Weights of a small GPT-style language model, trained from scratch on English Wikipedia.
Size: width 192, vocabulary 8192.
Training: a variant of SOAP for these matrices, 496M tokens.
Each number is 128 + 32 x the weight over its row's rms, rounded and kept within 0 to 255. Layers, rows and columns count from 0. Numbers have three digits each. The size before them is the row's rms in percent of the matrix's.

# layer 7 MLP down, 192x768, rms 0.148, rows 0-108, columns 512-639
102:147129179131125110166150088092160110088073195147117116147098092097125122119145174120159171148122136109110150097127115077150113161177176154173133188109068130147159145088161135153185104170128171145104139096123213146177124138193149155156142154110144155156147162153091179074147111069175065080114161172130183122078133100143101160139163207146103108098131110065142173149067043167123128096118
095:153083166071098116129083135148183109167136100062149116155091128136111122128156134173195123147188134184128108174154132095097086130193125106061100116157089125101175098141188133096126154168144103159189175156163169149115091106105098133134146117169153165093131087119106129172144146186184108120086129088145090150153151191072148140132137054111056131166115180176173137124125109120103116127103
103:142108142130161137137073107116132173099093104160100123151087135107083177167108123124124153113161077178179136133177134125083174127115190133134095109120093165137122145099112151078120179117146143101168176110084127114124072151127166140186101173149119108170180152113052108088141140123120169170108098115137081119069127107090122102128084139186143117155076121131123072116155137138118165127087
102:131109113112155175160146064117127151099147127146129061124122181129087138130189132098144167124158161083177167108153103147117129073107096105080103143092165112104182123042156181162200138157094162126077122111088092199071097114134119122149137142100116111126115091155136076103146159129120080110150070137150140070200117146102156189128191214140094145132117137138151090129122086184132101096201
102:102139099151149210111083074107153137158165136091158116177141093156137135113114155148181148160126122122200161145086120100071136106191119118138163128158191147145161114100151155128125071219182144089158121102174132120162150142087136168180159111138106164128130131165175154102116096101102065071118082142113142069133127127119140210167113134200126104188090177161054115082122074093117166119148
099:105090156088112144121157154147116090102175140107143119098119078106156134082166125052124122153113127089095136132144133156158132141120081114192163184100138096114141148204084137101150147148170088137070098125079132131137183106123111136164149131111129133204144163139128116162099081086117114091106109141074105128103119128147118116161067161102144145124134098152150154146143101153118150122141
096:170092092135114179076181120135085107122152162128112112135128087073105096090099089101136150107103133108107099101138077148186134112214083145106103085112177112109085122110160194150122167128102185141112132135140104124124157174107132112127135142107148100108110133179178137046118126143186184152124093149137132153167125117109133119099144129071156141128201084125110110085138104138145119117058
105:148085093106104157137134090093164178105128146178140183118119063180171177146140122057156161172101160091148149172132074141074120096090177104103134150160152175121181128162191120191115190175137184104109128132123053083114143111129170150133125117095168147083133134114106126148116082097132091093134159123132154127128143151173079141144088147171163116087120187105161159099134130128152112169197
102:172105152117188131062137167085137103134184203107171082184180164174089131153094126138135136132151110082102164130155127129127121106155108133119165121061078153147105088119180126186123089141148113178154093110125130157181166164123143130123125151178162142166147101102105166059170082159073129163114138136094161161113087089139108142127158096125126217120139157169088185155176117146185166135146
099:089125108133101138139159207109110103167119103102102121144190111145186147138081118226166091150136132157151109134178112128155140133091158092142075122172182195110136105110126149149102119087128107161143113223144120194174096134195135092139150104106109142142136105124132163180172103094140134106173157134137108124101122068163174151134111178136167207125155162135123138128164114186125132142176
097:207141086120208092111185150126102153158155098083130104158049105154143115126091143131143112117095094157114195160073169153107051136083091098144111142081083137141127139176095172096156141128148137128091054121124147070070148112131168195120126084096145097119141113134149060192173132083178151064137156112103130131140129144113139095131124095123172067149092148152094083114124185118143136161139
101:153082139140115129117068151108170092072132128117180110169111175123125148178083123160101074104239139095136124176155112103114110136132096097110148124132163113074112107131244126110142132114130157092124114134127135098091127132127149106140119141086120126036106160134189147131113168111133105168163113109170143115052114147187121152108163114185109129141121139121150169123230169122148157146205
107:116131155119159154050186189099164085155149107130102180157184137161149115082104115086141122160108104146117141117093113217141137140114170161184110132163199143174120138090116159141147160109147215087106089154144076152106194171157150088119111133129127154119133121169114188057121166117103126162101125166105093123123126124121140122128110121095082134127130136167179138116094093159106157142105
105:085155164155101132127169094169148107172136103153153138116195130155158077114089107124166138106121090187157139143110147155112139071167068145109085117160163205117108121183188107165172066064130164208137120208156174164098148146111148122060105114188125094137130111171140095065160094129123110135119133109150096124196191132168133170108169168082122155105131189145103128134143126148135109152172
101:111107097170117149148114080113131122087102170184170120110125121108119090137149108087179074106124148172156118135151103115142163076169161117098125148129140172143146093106102155171089064130160100163082103107090170151155105066164132121122107144140171122130083045119137124117137201124128104158108118180184145140103076224107134132118104115147113107095167075109184153117085068165141148150124
106:089086106167149167137172159128094173109124157115132084147176088119076103121082119116128043143088138126115149159134098153093100128097064123130101131127154137163095139160109171142159119173146065088139171069105067124131085131191178135141144093102150175111155128113188125154153106075128118098117129155137090132133151073183150129147116120119159137129137167138127142163116186171152130143202
101:102163084087138112115194129131062092093115137099107099076170163138078106109170103087174085105158089124092141076061099089108124139150140113143134148079145170102122115122081158012138126108173096106141149204123110088130167128176090179127116127176158149089150146103115130157145121082215136158102156116087130138079137157189139145115146101153164138138155161118232123117119175107124110124210
104:162125115164103108100132164115233166140126121123086091113159099082125140120087139098153131152138170107121129144102132100127142084138158121111080116126096134103134106151081103163099084161156130072143115148094156108172100124138167191150140159121121175159114113124153125118124120148119078093091089143182151109082155085150120069130180076162141155131099176127122085082100128158169134193172
101:110112154087114150158095111091140141131095137157151122144078069140126115111148152075126085120155077137146123116138165107217073151142141137077175119125107102157118124165088103164126109138089048148159117179151203106119145061150121133147129184095100177097121123096096136076144118174144154182097201125123106132147095084103070114093137156114116128159128102111105185148152108108185119151089
097:098071172137115182146190099152150139112156109123139105120161199181138140121127148188156100114140133208102090125155177134141137132140129172074087127195186154145100079182114076114111125141078074090077154080154119080126209119115165168111109137107110148111163150111098151142119077148172083145118153123118094189124162095158114183127103046185143145138104101115131126108137100167095140118103
098:121118178164123122194107124097116095117113135117093164143119096179111163092116156128188047156158159200120112131183133112097094129156087159124143146095078109140126121064211132156139154124117137101104108146126160087113162115138158157137127148144135187176156125073097122139125109076084117110090143139108125158184102154144159149144074105171131088168083082149056094086146123145141151147160
108:159138125126215100090097077132132188158154105157132135204125114138114168139096184131095090156159169096163139093118151129092141129117161142134113141154110143134208138127139090108086147116121094093170130124165102091110120187076173103147142124162127130145108194126095088126157111098197061105152127136147081163047112089213055177145150181164141138131155108134116125105126154123117153129145
104:129076056113149094142179138143075159095138185114122111138165110125113146155162170130074038146132148139095146121092127176101095158191133109149162144121135122108171164099099149114150030178138075097107158089112121131090172137121100170117152095073115157087192121122112101093205078162096111149161132160145168066162120126136157150167124190137135148090111122137195112139163144106115095112159
100:123157165183158205143124143116109112101132122162089155132115124145173206106138124103141061133183137120131122093128151121176046105172129164171115108130138134122072129131147151042100074109130114066081091151128127117102102142119123093138121124162125153120091165149071135110134094138102184124111136098105078097000146122137101156132141093126089168151097185161108110131126204073105104230135
102:213180121177132153099086096099123167152134206133144126144142048123120089207145145081090067135126163099138126164122167140120078172129096153139130175181100127129166173137118124169065138145178101143166183116205129038140110105085157141180159196183153160115117161063124106163083130088146158183104164123159091133111120129116096124101119103128145156163133146146112158146142081133136080102105
103:127103175113119139132214185199166151164158077086157119110104121069150124187133095124087140134167138134121123070100149096154073122143083108152099090114137118150109110099067153194220162127131128113093087189082117136151148095122102154103109133145108141103109098133134084160022129172156185186102121120127112127138095127138179166078147103125046104114144133116113115097108135163119126089131
096:091095090117135094114173190090146129117163106085086172138170153107118141164138109147058124124099076077125162086128120170143144130032107098148132135148156106145152115114180118141208151133150122125148158130149095125151149109108118119077116085152118168107124161081147125103100145159100127153120118130186154144092141120150162123150138130137138075116101100168129107136111084171132124114222
099:119134114065142184087162122145102139084108108095171087122108176142121157150104139101121108103153138084160082112119148157208124165064071092151166144117100135083165151216089108116120205143103131167054138183177168083167180170199112114082142104092157134154118092175138118096147163093100145151106158124118152114162123101179113130118085104136166096121104103114109126099122137120051088110141
103:105107090122150102127133212172110126175173129167114109129209110110157085105126128187102139130092136166150079045082141110170110149137135128112129096150143121148083117155104110091118136147133060107147140171146190135093167111177087121177146136135127100137148130088106142136093102131155118147146137159153133173146117123131108171112040136140114077104130133130144121157035150107122092155127
098:172128168113114118185097161139075152170134156143137127134078122188131095142081105148135084089154130090129082146097136200085105154160106120114102106147125140076113109088066139081038145099145085125148163204110137144125092178146104129053093129134134131169107088136217149090137113141192140139040138091109130118097143097083122128127083133106103135122105105156107123157143156122127093123101
092:123119140101144129135124179151126109133145158171126162128075143135139127157099103146181170111183156075173142119097107071047147083128095109109124089185106128082124099161148148172129070131152166127077073156127073193108125057082089102061076113139153123151086139117196122075109114163111153088170134147094144165177144079184121217105056125125105170142149194083115141119109184137145055180129
099:077126105099126129128132146208149095142146041142121125167113144154128159184092103170106079069080149171147116127172084110176088150144141114132152147158126107089145126126154097148140094089134110106121097089138102143092068082148165122120141150078098188134131137187102111130142145081093055136100090140099103061082126080091164084135140149102074112116116070082162110140152137134130097168115
094:124076117121127124122073152125116122156155194094084109162128123159149108168121137168086109135159113126187149145084141122139156126197154143095120115110126108135188128169145150174146092134139128119080135106087162170141161193183200144117084111079166125069106175186142144141155129109144169179235153126199114109064156098126104089104123135119098176106138163143137146155188133118068137128126
096:084129157119139092108190127193096122087136128109122153121166138147080156090074130107109134143158112119110115152167116119120129141097097119136131150133178111108111133082086110101077130085097156141182175147178172152114113143145148111095107152132063180159131150122119138129146091113150109128156147114114135112149122119134095134136131111133118184158141129155157077145171153175173137120124
099:169158090142154130124120167160120143165116088133142138143041068141136086141126159112070109124076109099136155149053148112067118126187121089162136138125079147116180158119090109099161146133163051156118151093113062128115134177081156163129121168110156139151133098086114159120176107111081176157131160126133141113095128152061124125150108140080074067106141137092107125135099141089153122107164
101:144082186129115169139085091089140150082131172097155062109129084065144063142115120128073069144106147116115189124131106151179121135135157146139197120156140119135132148130147087094170140141150135059038142141156156094150186088102144131137118133154146162164129121136146166155167075129124149078093129138105146169085059111104091132103134146106104093138118096153127161105125133075152128101042
095:137148142113089099112144107093131167144090139122188142112143118148141184120160131150107159122157098083150100156093153148119121136049083130127139130094140112155170165155190194175107180148183111115078159148116080119054116104158172169121140165111149140019182119042108096178150085132129082135114118151133203117069176170138126122139099118141151167146116085153149066134108156072161160102088
094:129067067120091110170101176154159158147073123169101075114087119118055148113152171138083068108139158093137102138063078107110080118110151093123151141127093112155147161148112078115121128124142097108152139121117086083157076113137147142133145111218070201159139134119109121128159184154093121149079127122128172090157104059152108095154156158108117114194081145112048108109097134111158103126111
097:130071123115174189129172157140128150160082133099155181117093159100127152142135108114133255164166186152161094129145105120115123132145114111148111123157125118112106120197097103102146096153114182168142163148080117125105125110099059076177121153113117157129154090153144185113107105134120066135096120115135082089109156106128200119107110100120106112151137110083105155117170103155145117154112
102:135149127120178094081144070135084121138130141173153083143124069116134138144151138131154191098096175159103160112093111160138128113122131129087168120066064096113166104074147101135112172075130102140170140112139199115130120163162117149124130097126154151061130163167159129175172131154119125120116149128149158083190084164091104153099151116120138142152196108128115111093145117157136145136124
101:153129142095119172057140083048161161151136128135152094108091081108143160157151140194124132165172099182187126092087097103150051133083132108118125126161136141144119088095147128171162169071103113166069205188133099123077153168173083125072090160155198202099131078209135119147083140155110163140110142145108102134152060158099172118141139116121133145083119135093087130137124133154082121186156
095:128142160136123120077117088148156097130049087099144163108192111080119171113115123123149197124218207082169110140110106167091149135107170156101124117159109153121101108102188121087109137141095076138114170088152128154085168141123145136174183106068067111129095103080182123148153051129155121124136066100122117149088110173114136147133162136149147125116139132119134083146129127094109119149107
102:107134141105104147138112128154080140139056066111130146113174137129123155117168111129134129139090148101144081176122094091153131118125140123117135137139087138089130149115166041098047109147147187142139150076172098090125174074130166116192150137126106134122127117056151137096168095136161105122137124138077156189083087155148117099186068157120151117116075133116123097137058130148150109119088
102:140156125138146131118119130165082135124132151117092101148117140131135103185175100182142139151124156171145086082133115178099143114104101158152133081101150135080143079128144132154118132084097164082110112170064158078138148110085135103143124093134107109073122194163171100106167177162101115140146109097169124107104121104129118091119099062158141076120153164126096122076169214097079085089158
101:136136118146021072093214150115081124126166121117072128120126041067120075133132076133134157106098142148142131129085098109152133089127133105096099079154113121088088118131113080056110123165114121149092125095183179139145163148105116178096083146110125120224104064123113185137170180140131113097104081091176109212133114118175094145145188042103130070113111147063178115110107127170070147159126
097:116150058124118090155148157091122134135094117123136092141155134123150122102110126188119141114125125119114080123135126189143137152128138177129128151123061113116113097141134081149156091099126171179093053102187092171121106194141089110170108144126143121112124080157078059130134105149087134202134108135106112091159182122123117126099196115144136127128132103110095179112107154054154119135086
104:124111094137144136096145121094163149151129171181134127140147124193153179151133159170129111109104121141161117131131182132107132142174119159182129113142147086168142122107114121083069125171148111115095098096201087086151142117147112121108100124153097097118080204104075142102118180072131167150135149109176187165036145151117183152161138154101126149154100150109148124096125143154080140104142
094:133132139163079147131127061152048168177097110113139094122101140158124087121143115172112102140074127151108140111136160101090096096152109152128123106099151119138120139110089074148125124166142122154195187121135078111071157112124108089108125091144154067157102126101134162134109161193139197127093155111171079133167140174057146104083097103148120137144137087114110138152118092155146177151110
091:138110165101162167077121220131148139143126104092047136151091134181098094188149163156151114160136131146138113053162108109121118109089043140104130159161120119207141149159158092197155126095175138142106103069103107164132070156121070111134148095164110087168110130174117115124065102149148147126120193141139103104124101144084159105151102141113139182118171143123133082163084106125096037191145
100:143106161125135111170124158083085141128200167121127180123094066132092178126120112118118078104162089143094121109078125135132150128135125127139122111094151090137167146169106085100154000108132079155133120133104125114165148144186140129129147031107138157099133109146095103127073090185166193140126152121128143112102097169124159137121164142115126112113131154134087147059139067127164135091118
110:129182093083112202151098123167092112151058106158120132106122140096167145153166113122106128143142143113105080095181123106201116124091145095142112125184158082132125121118179101159104090104082189151108154167141123147078112083064123105105140167222090110137112126174086014100134162163105103127077106090102114092053122094116117121103134111128092106113122148098046110159060131081133134096053
096:104159112168108123140172114148190115165111101180108093125091099173129103138142122085167160138064101152112122128166116141099109126161170178118099127149200158132145142212067151056082131135168141148216151130076097156152126162150165140096160149171100143136079087133112212159094085067147109059108112095169130154100162164104132181129180169059150216094148122128104173160130115103112202141168
106:142117147160112137157133076112118106143152143101143106153110137129119081181170115124227134107108143084154103153132114052148150080068135104104111095164115136151097091142157095146113189133114187173106110096115106180225140158070123147109093118111159106171093096091090139147117077112098098153085167082072116149091114113087096132122127095121098125155119165152112142101151112085126117117135
106:137122112155163106168136108195101098105134110120123103173154211113120189180131101124179128101095153081136096133150091080107145084099113120076093105113166086097142110121157129109142131152095186131117120116145098125114050181140145132134118116083158085167135127114131091173136140107126110176137115126113078187211165159123110077098162096127130145119135166141191147152123114196139097116131
103:118090165166144165135082125132128071153123147159144108163112137125127142112134106132160118170113119149132102127110052077168133098096174105133133079171142114134126125139193126142086089152130108108110108094057185142145084174074139099198103123102111128144123099104141130205172148118107138121091128104077162119216143135206113141100137112109154144118163151137081178135146088123143167102113
099:094105167173112102081117097172128118060117152095123151122112181078134092112130108166040093140100138114093129156125161145124121116176104179141125124117148147148129128144188148149118140110151067117144140083129148060127137133132128080101121086167128120072163143112110101129119174136094148148183116151146120180195171102135116120146131132081120103109137145134155126197141139087135090068146
104:162117148156197123103148110182136108155096098140148165127078101110130142136065087108108121077090115139105134127099139168120102097191068104092097104074151140132170123111160102160153089148117114115078186082128183126079103139146116173138116069124099125115105200104129100121118080167174137159134120100097108085225072126100118117117177171110141122139104157125082076125142133141126146187163
091:141159159137139129101170144118092123200129134118145079149160130172202103115135140145121174150112130090141172139079160123044157094132128135112132136109112155134137153088146090126097148147098085147127164121096079160142135196092145121133106105094122113168129136150146103076136144132067127158189102079099123134069074152146171087094145120163082103157166151178140121104137153094185117128148
097:127162141126116147094102145122108144147108137119140102126143087204169072132099109056127215180105116201092116141134175129143160141107098082150128144115116107156117126130148151095126128102195136160132106090128126065143147056139113128060127173098171150104145088144095104169086146103131162121144104154186136119136144103124142144143176103112141143106170142161129116091087155101131153127197
103:136160124121141109165160108093109100130131063139144212103151124120141121104135111144066168110090096161116144113121075117041149145121120099132161131165091120082108148145042105112167111146128173137130122131138054134088117147114071182097146095117090129072146136160150201120121150096116058116131083152097106147150127086100103129171202138120067095080108071087144073141082148104153141133136
097:156122118081091100130140135127107182122166092139152131046137177130120100124092132130156178136166089200062099114071055159061161143145057173128178121153098110105148133180125183109136145100142075091143198078076095122122089102112138136120118116136165169135132104117121086128083138150193141143132180155207125140163061126132114099156084150168090102151129149159158100117131127126112109096150
103:135137211131138181170161053181129153103108169194080085112109062107126133139158116075145108087058109114093123140111103120152064143160140165155141138162197089167097129196077142121120142131115126122106092120162209095165140094180126133166165134078115127107140114086130210136121112098101048100085148122127143110110121136123113140072091180113132148120130072104115153141130109149102145171056
102:168151158116083148067048183122050118128102186080108090135124119077151087140061109131147155128129121094147106111097118097096164092141105115104150110158126077124149127127221132138086169093105088146112157090116072163076117183068160092136104144096100139138144097072077132147122150115171135087163166109143164145192132136118095171147153114118064130092194119126109129097066145117134160126113
104:076127149139103154085123120116172074133135169098105142122111117101120123137136130165141141131122164084126110157155162099177151150151101162149128159124139137169137179088149152113088103145169209133150101173078164117095147141123142119079136073115151109105149119092158170075120104067132151150097161123163124140106155143124148064154143106124090088150118126149124114126123069099059189164122
093:077199148132113131099107189119144135162127092042117169103162100131086161107150142151149039129104130179117102105158109150073173128119079094107073132170179136104113127106124158096107110151089135127157124125094199118089141129089139131139127162115124133040142068129140175146143130105133148190133170119116075135119146121188119168141140130111122144074107112149116133061163168189131103158106
101:095156107098096139148142144108119159104060142132175117147125130118147092063145137177085117138130148132123110064116147101127129161126144103130139147128141094096141142110066145190103093122122135135177157144167154143163103065147079143082122087153131112127134087121107165112161133119147120084096085148134112116178092151136087066155237110115105112112142118134155099124158095094137152116142
098:090143199135099163130169099195163147104116089142104148145125072134134077104142131086096087160019164134139149179101096148083210137128166117170173100097162101153115173159145111168176098165124112140186094110146111178127069052106193118045149134199068139111115169148159138088117114127123179138160127143140165133146191052080103107157093150124151120110111162151069104122105170111181165155136
097:142094174163127111149169175077146116135180118155121169094079108121120149169094150130154154151128122060119103049115162048059133132138133104132151126165161124130160140116118155151142134178069146124122118119111132129135190136097120117117160179105147068195098184073160113083124176183166144105120156125132140155157123105116108123085100153097107159112170136133114126100152118071125143098163
098:135160129127050155129066122096136132099133112109125161177106224186174148183112136090170153096131098095141142134129116115151188113145148104121187129116111125062128124138175143124177105099073176146088190114151148131159096145117113118148129176172138128136106114166076150129100160078174151148140147126161089133117160164179115187143139014080116094103118141055178117057135076132108113062169
101:133110131141170174090136114133092178080188138082156083197108125130149133118159122135136191164082159107144159156150144159169096153102104103172156168086065130104133112147153192109126034160184149087134145126181145132083091144079166160172109139138114101123139109070171148123167050109153085099124120147138091132061132138142142122106166151117123100134117132168109113129164180119182130130225
107:113160048139093124050125091177142170157125153134184097167106145127114140121176200132145177169138199177147129114138171112137088152126136153175189115214086083102152142125104133121102108117099096170094089171110168131131125115096117101144153201139107138123166096163070169114072104182098110112135110160165102133157104144113111084132075138134121173132195176145086147132098088065109096112122
092:108122122125173178111140057129123121134105109132149138157101160128084106057176125118149156088148174145109167164129131130086072130092118101090103139150123133123115100082077058088091102105166120154152082194109113144163123104152122129145158125108137088165116128073140096211125211114122124115125118113136143121169147180082139157151134156130079115113124135124104071122096134166105104122170
098:158163155173114137151131085134114098124131164153102153191166169134167103153103106088172139150115125106169085113123138132129133140105088121127119142160149134138113101069066100130124197161123206107097095108185090106118108145107165147110134159124103069116155126122146112114137139166169126104161130115219126128094100113164106153155144118083137123109118131128195171158120142158123082113142
095:120106153134107159177155079144112214148089108135129083116154169089166097082149139154112181136097134108152149129167089105159179112067158159111146116114129148126160132185161108134080118105102134119089086158066188122121106148103184144123151129078106113106103129123092132093132120134123148179110092168104161146104106140175144114157077128116169207111141146171120143090105179123125100127117
099:148144113136164123160116077137113131192071128139137164116134062091179124137119124114127145131099156146129069130123107139108143119104165169153144141114175114147107144049035164136146083125115028163170156127089130161090149123058058097136109140145148121162137134159064155156122104144172166086144148099114106146223187111046082151158122109075120154135163122196088116163163082153127179160153
105:098112146151146054146123120138156149125089118160133097124090117143132093054160126104175130156185068183153160173113168067149150097093064090103136149121152163145143128115156186108121116127145153132111173139162134082122136154105170165094145169164100111096106158160147122136176101121144185178141131139085131099155135136133122127192123099134164182138127159168171128077116141145102117144141
106:171078128148110119096072137139098126178120146099134128091099138143138124173097186105111063185099189141086205128176114174131143167093118108163132153120092077105149178186132114106110109163104162155156134136106163087132143109127136155170180095100087134094160134126118164059167085125116074159148130166197147124179142150092195147153132169099175174080134137067065127132132081130095183066068
098:121131111138145167101150155150133140124085170077212136140171093137112112172114102167169074116096151159139128139157162068170114126151133114069164136138131152140106134114059099068093145151137134150129102143172071097076124099115150105118172117156152104138170134156045155136179083111109160174103121160068121104128154135146083080109141125141096080088109107098103163138120177151131124170158
095:090096118090128118116124167165132131087144078069166146130126139099169111071103122037123064148179200117151119082139109157062097145063165185155170146137164172144118127121079117182226167134157077099168171170165138082130174088143167162131137111180140081128170052164108140158133124103147167103135111119096115099214158100156048127119101136113126125155106155088154132160138146116158131117097
104:158139124193166115116125084172153133206150123128113106175116119141146133159109085108136087072114161103097153110137182118131068087194122136129083085134124173179146111146090153091125065128115184181193056153172108134162145113100107153135129088135148120128098102156093075118090172119135126114138114098181147163102155136089103132082132112120119119130150136141125148135088126130119154135113
107:107147106144112128085104118099170167124164136140092121142133135119169098184075199126129064141130128105111190148169162144120147156182116138131174157093138136119159144147114140106170122149153131136096083115061120134167134122123115146115145178154120172144158101169119082086105082172115132148133124130122178138135089083116144140102137074144132150130098122073103134131129091115099171087152
098:154109151116163177146123103102117100071141103172151120101071168095097095114156073116123133112148136165186132174108092125114148145097128147086138133122126134107151092109165124131146124146102127093091102131139137162110149152087130133125123128140059084100118109149116120161141124108161136062080172107115148079150120140078101120154110118191152101132067131169132131174127148116086121110101
099:153145143115140100100125122079152146143076099174160106095127133128165143120089132139088158148101092085135135106144133148120108163083059100168164147159120134136096145195078147089099120149136137127134190127132212119060086112128149111174145130208068164169126129145151131107168150144094183075117116150167174115124140090168059143131133127095111162195118110137099064144140078112133180147157
101:087147149153142088189095149180082109111105139076125075128158116091164118091123109111092125135079111132169130163123171177133099118175136128144132100114152134156104119078139095207126073113139175118143084107124139117120055115129144129143116103160107174120127140147125140098128141149117133114116193129117114153102105159067158111085076103126131125116097139177138119120120062098134117090134
099:132051178141110160143111090082185128105137077205115139166122206097164081141115121131123152106118166130091043106149099172096181111115170157121173127192167123124137167198055132058107112148130191097160151061044145095100115156122177089150125124112196143134171169130144148160129144087110178166097130155143085146080149126170108137152173115152172105180173190152108094177108137139138076128063
101:152104107150184147120172120094114084109079131065126089166125126092114096122105113114153024108109195234158124110116098092171155133136127133109125117164112095147097074130081129104103134094120157096169145204168157080112160136181136135169098141088117106191119130077130122095073208119111122140132145139122121085130090095117144132130127105170139123108088095132113140096162114176120099149148
093:088185069143139151136114190123067125088114129137140143138177087169078050090130152057155149131141120174115145082140136177130151104069128132114125130107077143097108127156186106141073117138116078121152105139191108157123166082153127104154121088152114140107159117127122083101157175091211082072135103102054157168155109089115139145137181111083091094161143098198162133137171143155104188114165
100:149144190122089177140153149133134160121163122115144154150130098145106099162138168175167143120111120103139166165153110093156191098134162055150107092042160124165122106181098127124131173156160184118153164102129115101185139097054101142117114170137119023160103180113197159137102127100149114091147159111163098134087102154097109116101135113088149134198074163128150125092151089099134167120103
096:170095097116157153145112187115088106142114123203136131111164113128120215127105122136096147133136101105133119090158107130085136116118106152093094110104126174143128088159083148170144083147138103148125096189146146101119158082118135130166122083148114085139109134175137137149124135115107143154103107070099106142220112103116082096184104126132108141142141111141124110096117136153137147118168
098:130155129123132111139147145131084122074103160164122121130100112123129146102190152146109213173117120117105102137104071128151125127135128086126131099140130122082156095166101150086128105135116186114124131060202130198103067166124096103102114186134134113106121146122181106056076106181159159129170103151142127075155127145148127060106144176125132057121116102096132185157144112112132112199155
101:133126147106124219150081142183142167120159161171109121070128110095169141085133160135149120151110079099077098119122084147204143171130165165147110145111106124116126146153063091149184127150136114137079086157102106135164108150135135102175135125179098125107136139069164094146081071173095112160138118157088091107112098139105140123145142110151130172092106095145174108068034139105181155079123
096:129151135117098106235134187106153119095123127144138148142080099137122163197180066082183122103084080075129177140087109138160127096169109086116138132091091114133132109152069156190159188090107157110089122105131115087105169099177111153154114158153156156107130091160104193160081147139207174093147166165197125114166182073112142110103132154130140221118129118135103134166134087152120100142162
094:143098100150081109148074170193147087121039121151147132143156117147102128155127138132113182109156127161160162156112105113176142095132162125067140125114135164133160135138111150160134131099142081101109131075138163148153176121105106127152106156105129169139180091179182204178189112148124160085179133124120191142144107088134124181156140155078096118105196109144101146181136121134130146133163
102:085142126133130108114118118104146134137132174129112130140112140166097086118111126164144027094128082087082153128121146139136083095122122159074080156136102106182154175084039125120058057147191060142157136154201117024122140151155123143108108093072155117145126128099091133205162134121116110101113114125156130130133115132159142096116096113167153098112106103171115126148121129124110134168196
094:133099101133081124176133155097167180113071138089085160092161130115141099165085124156105105192135167112045149120134124080118108155145209120143123136134168059148099175060158100121112167163190166100128169114145135163119064132055176153122167193174125111118209103136088128138070116134121094127097169098115171151064152082127129106129087147132093170125114123163150129098139083098166147118085
128:126228139154122137135124207117142121116172114134102098114111113157098120029109132102127116109105138074121068116056138108154099119082123095128159143153073148151120104079129128123118081128158079111112119152099093143102134177124106125150119124101196083149123108073114141143134085101119101119133138128041096169126127151147127130078166120156122157174137145147098131141140142113167067198078
097:090123087143179133216166148146146129130175167111102196110186141113133114107134107155093071080202109082107094128089114096143148090168184152187123106037143071138094143142179145102119072102156106123127137095133115181126128193147097169152127112154194126160131202080130136128124057050139131125144089101176113152095097104089108115118174160160088170151132111110103132152174141131118143139152
101:125141152109130103172088118171068114137079114154183158126122142097107114107117107130121081132118177152107102161124145054114081112156138161086139088145142101109093091065119088164089168124099158128186136196093157112100144157075096130171099110137135107141079105146088115167116132131147189104141121072109151187173120135057125191129074157129125106148139159192081183128178103157156162173145
107:151083096104113111117142133199099133142073112126134139133187136147121116100120097106143086095163144098094139085152118191107132095156105158100135106138173110116053104119198088110152145168165090176129121128191085148138085044076132135093090139120136162105108061076170103112138149151164106137130112125178158135132144131175098111113108137105105114079078098123178086112163093153123185088148
099:147167109167137099119136185091113113183206123107091148136161109154141186138139092147131116131084110096151160143155142112102242108097119128137115095171117142130115106085139111121178150096179207177132101096124168071134166140131120193099101153192133078156093134146132163133097129147125118135140107095098148181105197134153175152135121137115090169137146173137154154101127171079098153115081
100:176089147122117083106115158086136132109136132084165087151059127151127162137195131108134083143111064154137161102118135164144216163123071135149168159129138119133123181124098138132146081167130170145095172108122139165081127108142111180073140156142140072117149134120087142125105127155030164096087150158016185173168138152151101147164118104108127139142143102151118059104154131053098168093130
096:139169170132102087114181139148100139132103093118092166114141154212090111151131103149089111091131107127141166107146151157130127122131075089121139104129084158091129138156106180067102118106140076137063156120115090143110147108147111180149088158193129148094146109138111145099136077085124166103168127097122172166146123138089128111091177065122091078127124167168133147153139117122110151062157
097:118154143160088154173124135116172130068104133081125126127083118123119036155100141137082139131170142194158125179124101145114066119115148131146117115095097094129114132152171194140084087169105161103019146096105097149103099137053092114135118155074125116130138144169127157150122122150152158120091097151131062149169133169094165138122148117153081098139134129147148108114106127148141102148105
103:141133108104122137175130055136081098141090110148170151157130116139128128149125084152124124099137205178114113155121127115099163100100132129115126113107161108123126147170116135175111151096143097125119148180099082171148047127087083118088099103094091120124074192103169124082116097141124123134123106121193091091116143134116154171108101162100079096116190164114099125131119146127093107115136
093:159117144107160115123125094115183174162183107123116178142078095114202117173125099170142136106175186151158145107094131077110033139081136134108120112090147117126159131193149126188094145112089107085155162183100130187089122075122086193171115132042125112145149122133146063141135115103180138144088158153145184132107120158190173117123126118140095110157167107140096099108125153130111125126145
097:075152113112125126121100158119078138135154119097083118152135131121131087166149146162128162132098139071115147047049146106148063148111112126183115125157083111076194166123195163140085187129178129104133140140056132163182146141130102098074152090190135083144105095142208037118129175093156144126104119158186074169100162024131146105143191107154087108067154144110099097173066100105167065116102
108:150160074100184064143166163167131105146141153179146129064100166139145123174112140121067153118113176140141126110139138164124100158120076163118147136129139092185128129105101097069110121073117126074161099138147119098089185154092135158134123055106101148129158104207102134091093148137103095108153138144073135140097094119106112098156091153138083097131105124093133100121144085117117144114138
106:182107172150155101099118155137153134176142113100126189155143126121120149121108100138097120139141203141114131186113113145067095158079124050141167158125105103114133152086207120158137136115104228098128104105119056112055097127142139008161108106130123222130145125097093162086180069119139127130107137141140131106101170141101189155140152089181123083172089133104123114086097175073218151127126
099:101147175128137152070110140099143180154107143138093140169113120178106145147136167153137142122146144080103107139131127085104142117055089142089101110103102164091175129122172156127086112125166058119139167132063068100099156126093106125085124131152150114090146140136116114090168115103162129099113135108162131139073123108142120145117154078183152159096089173055163130158206151180140096198155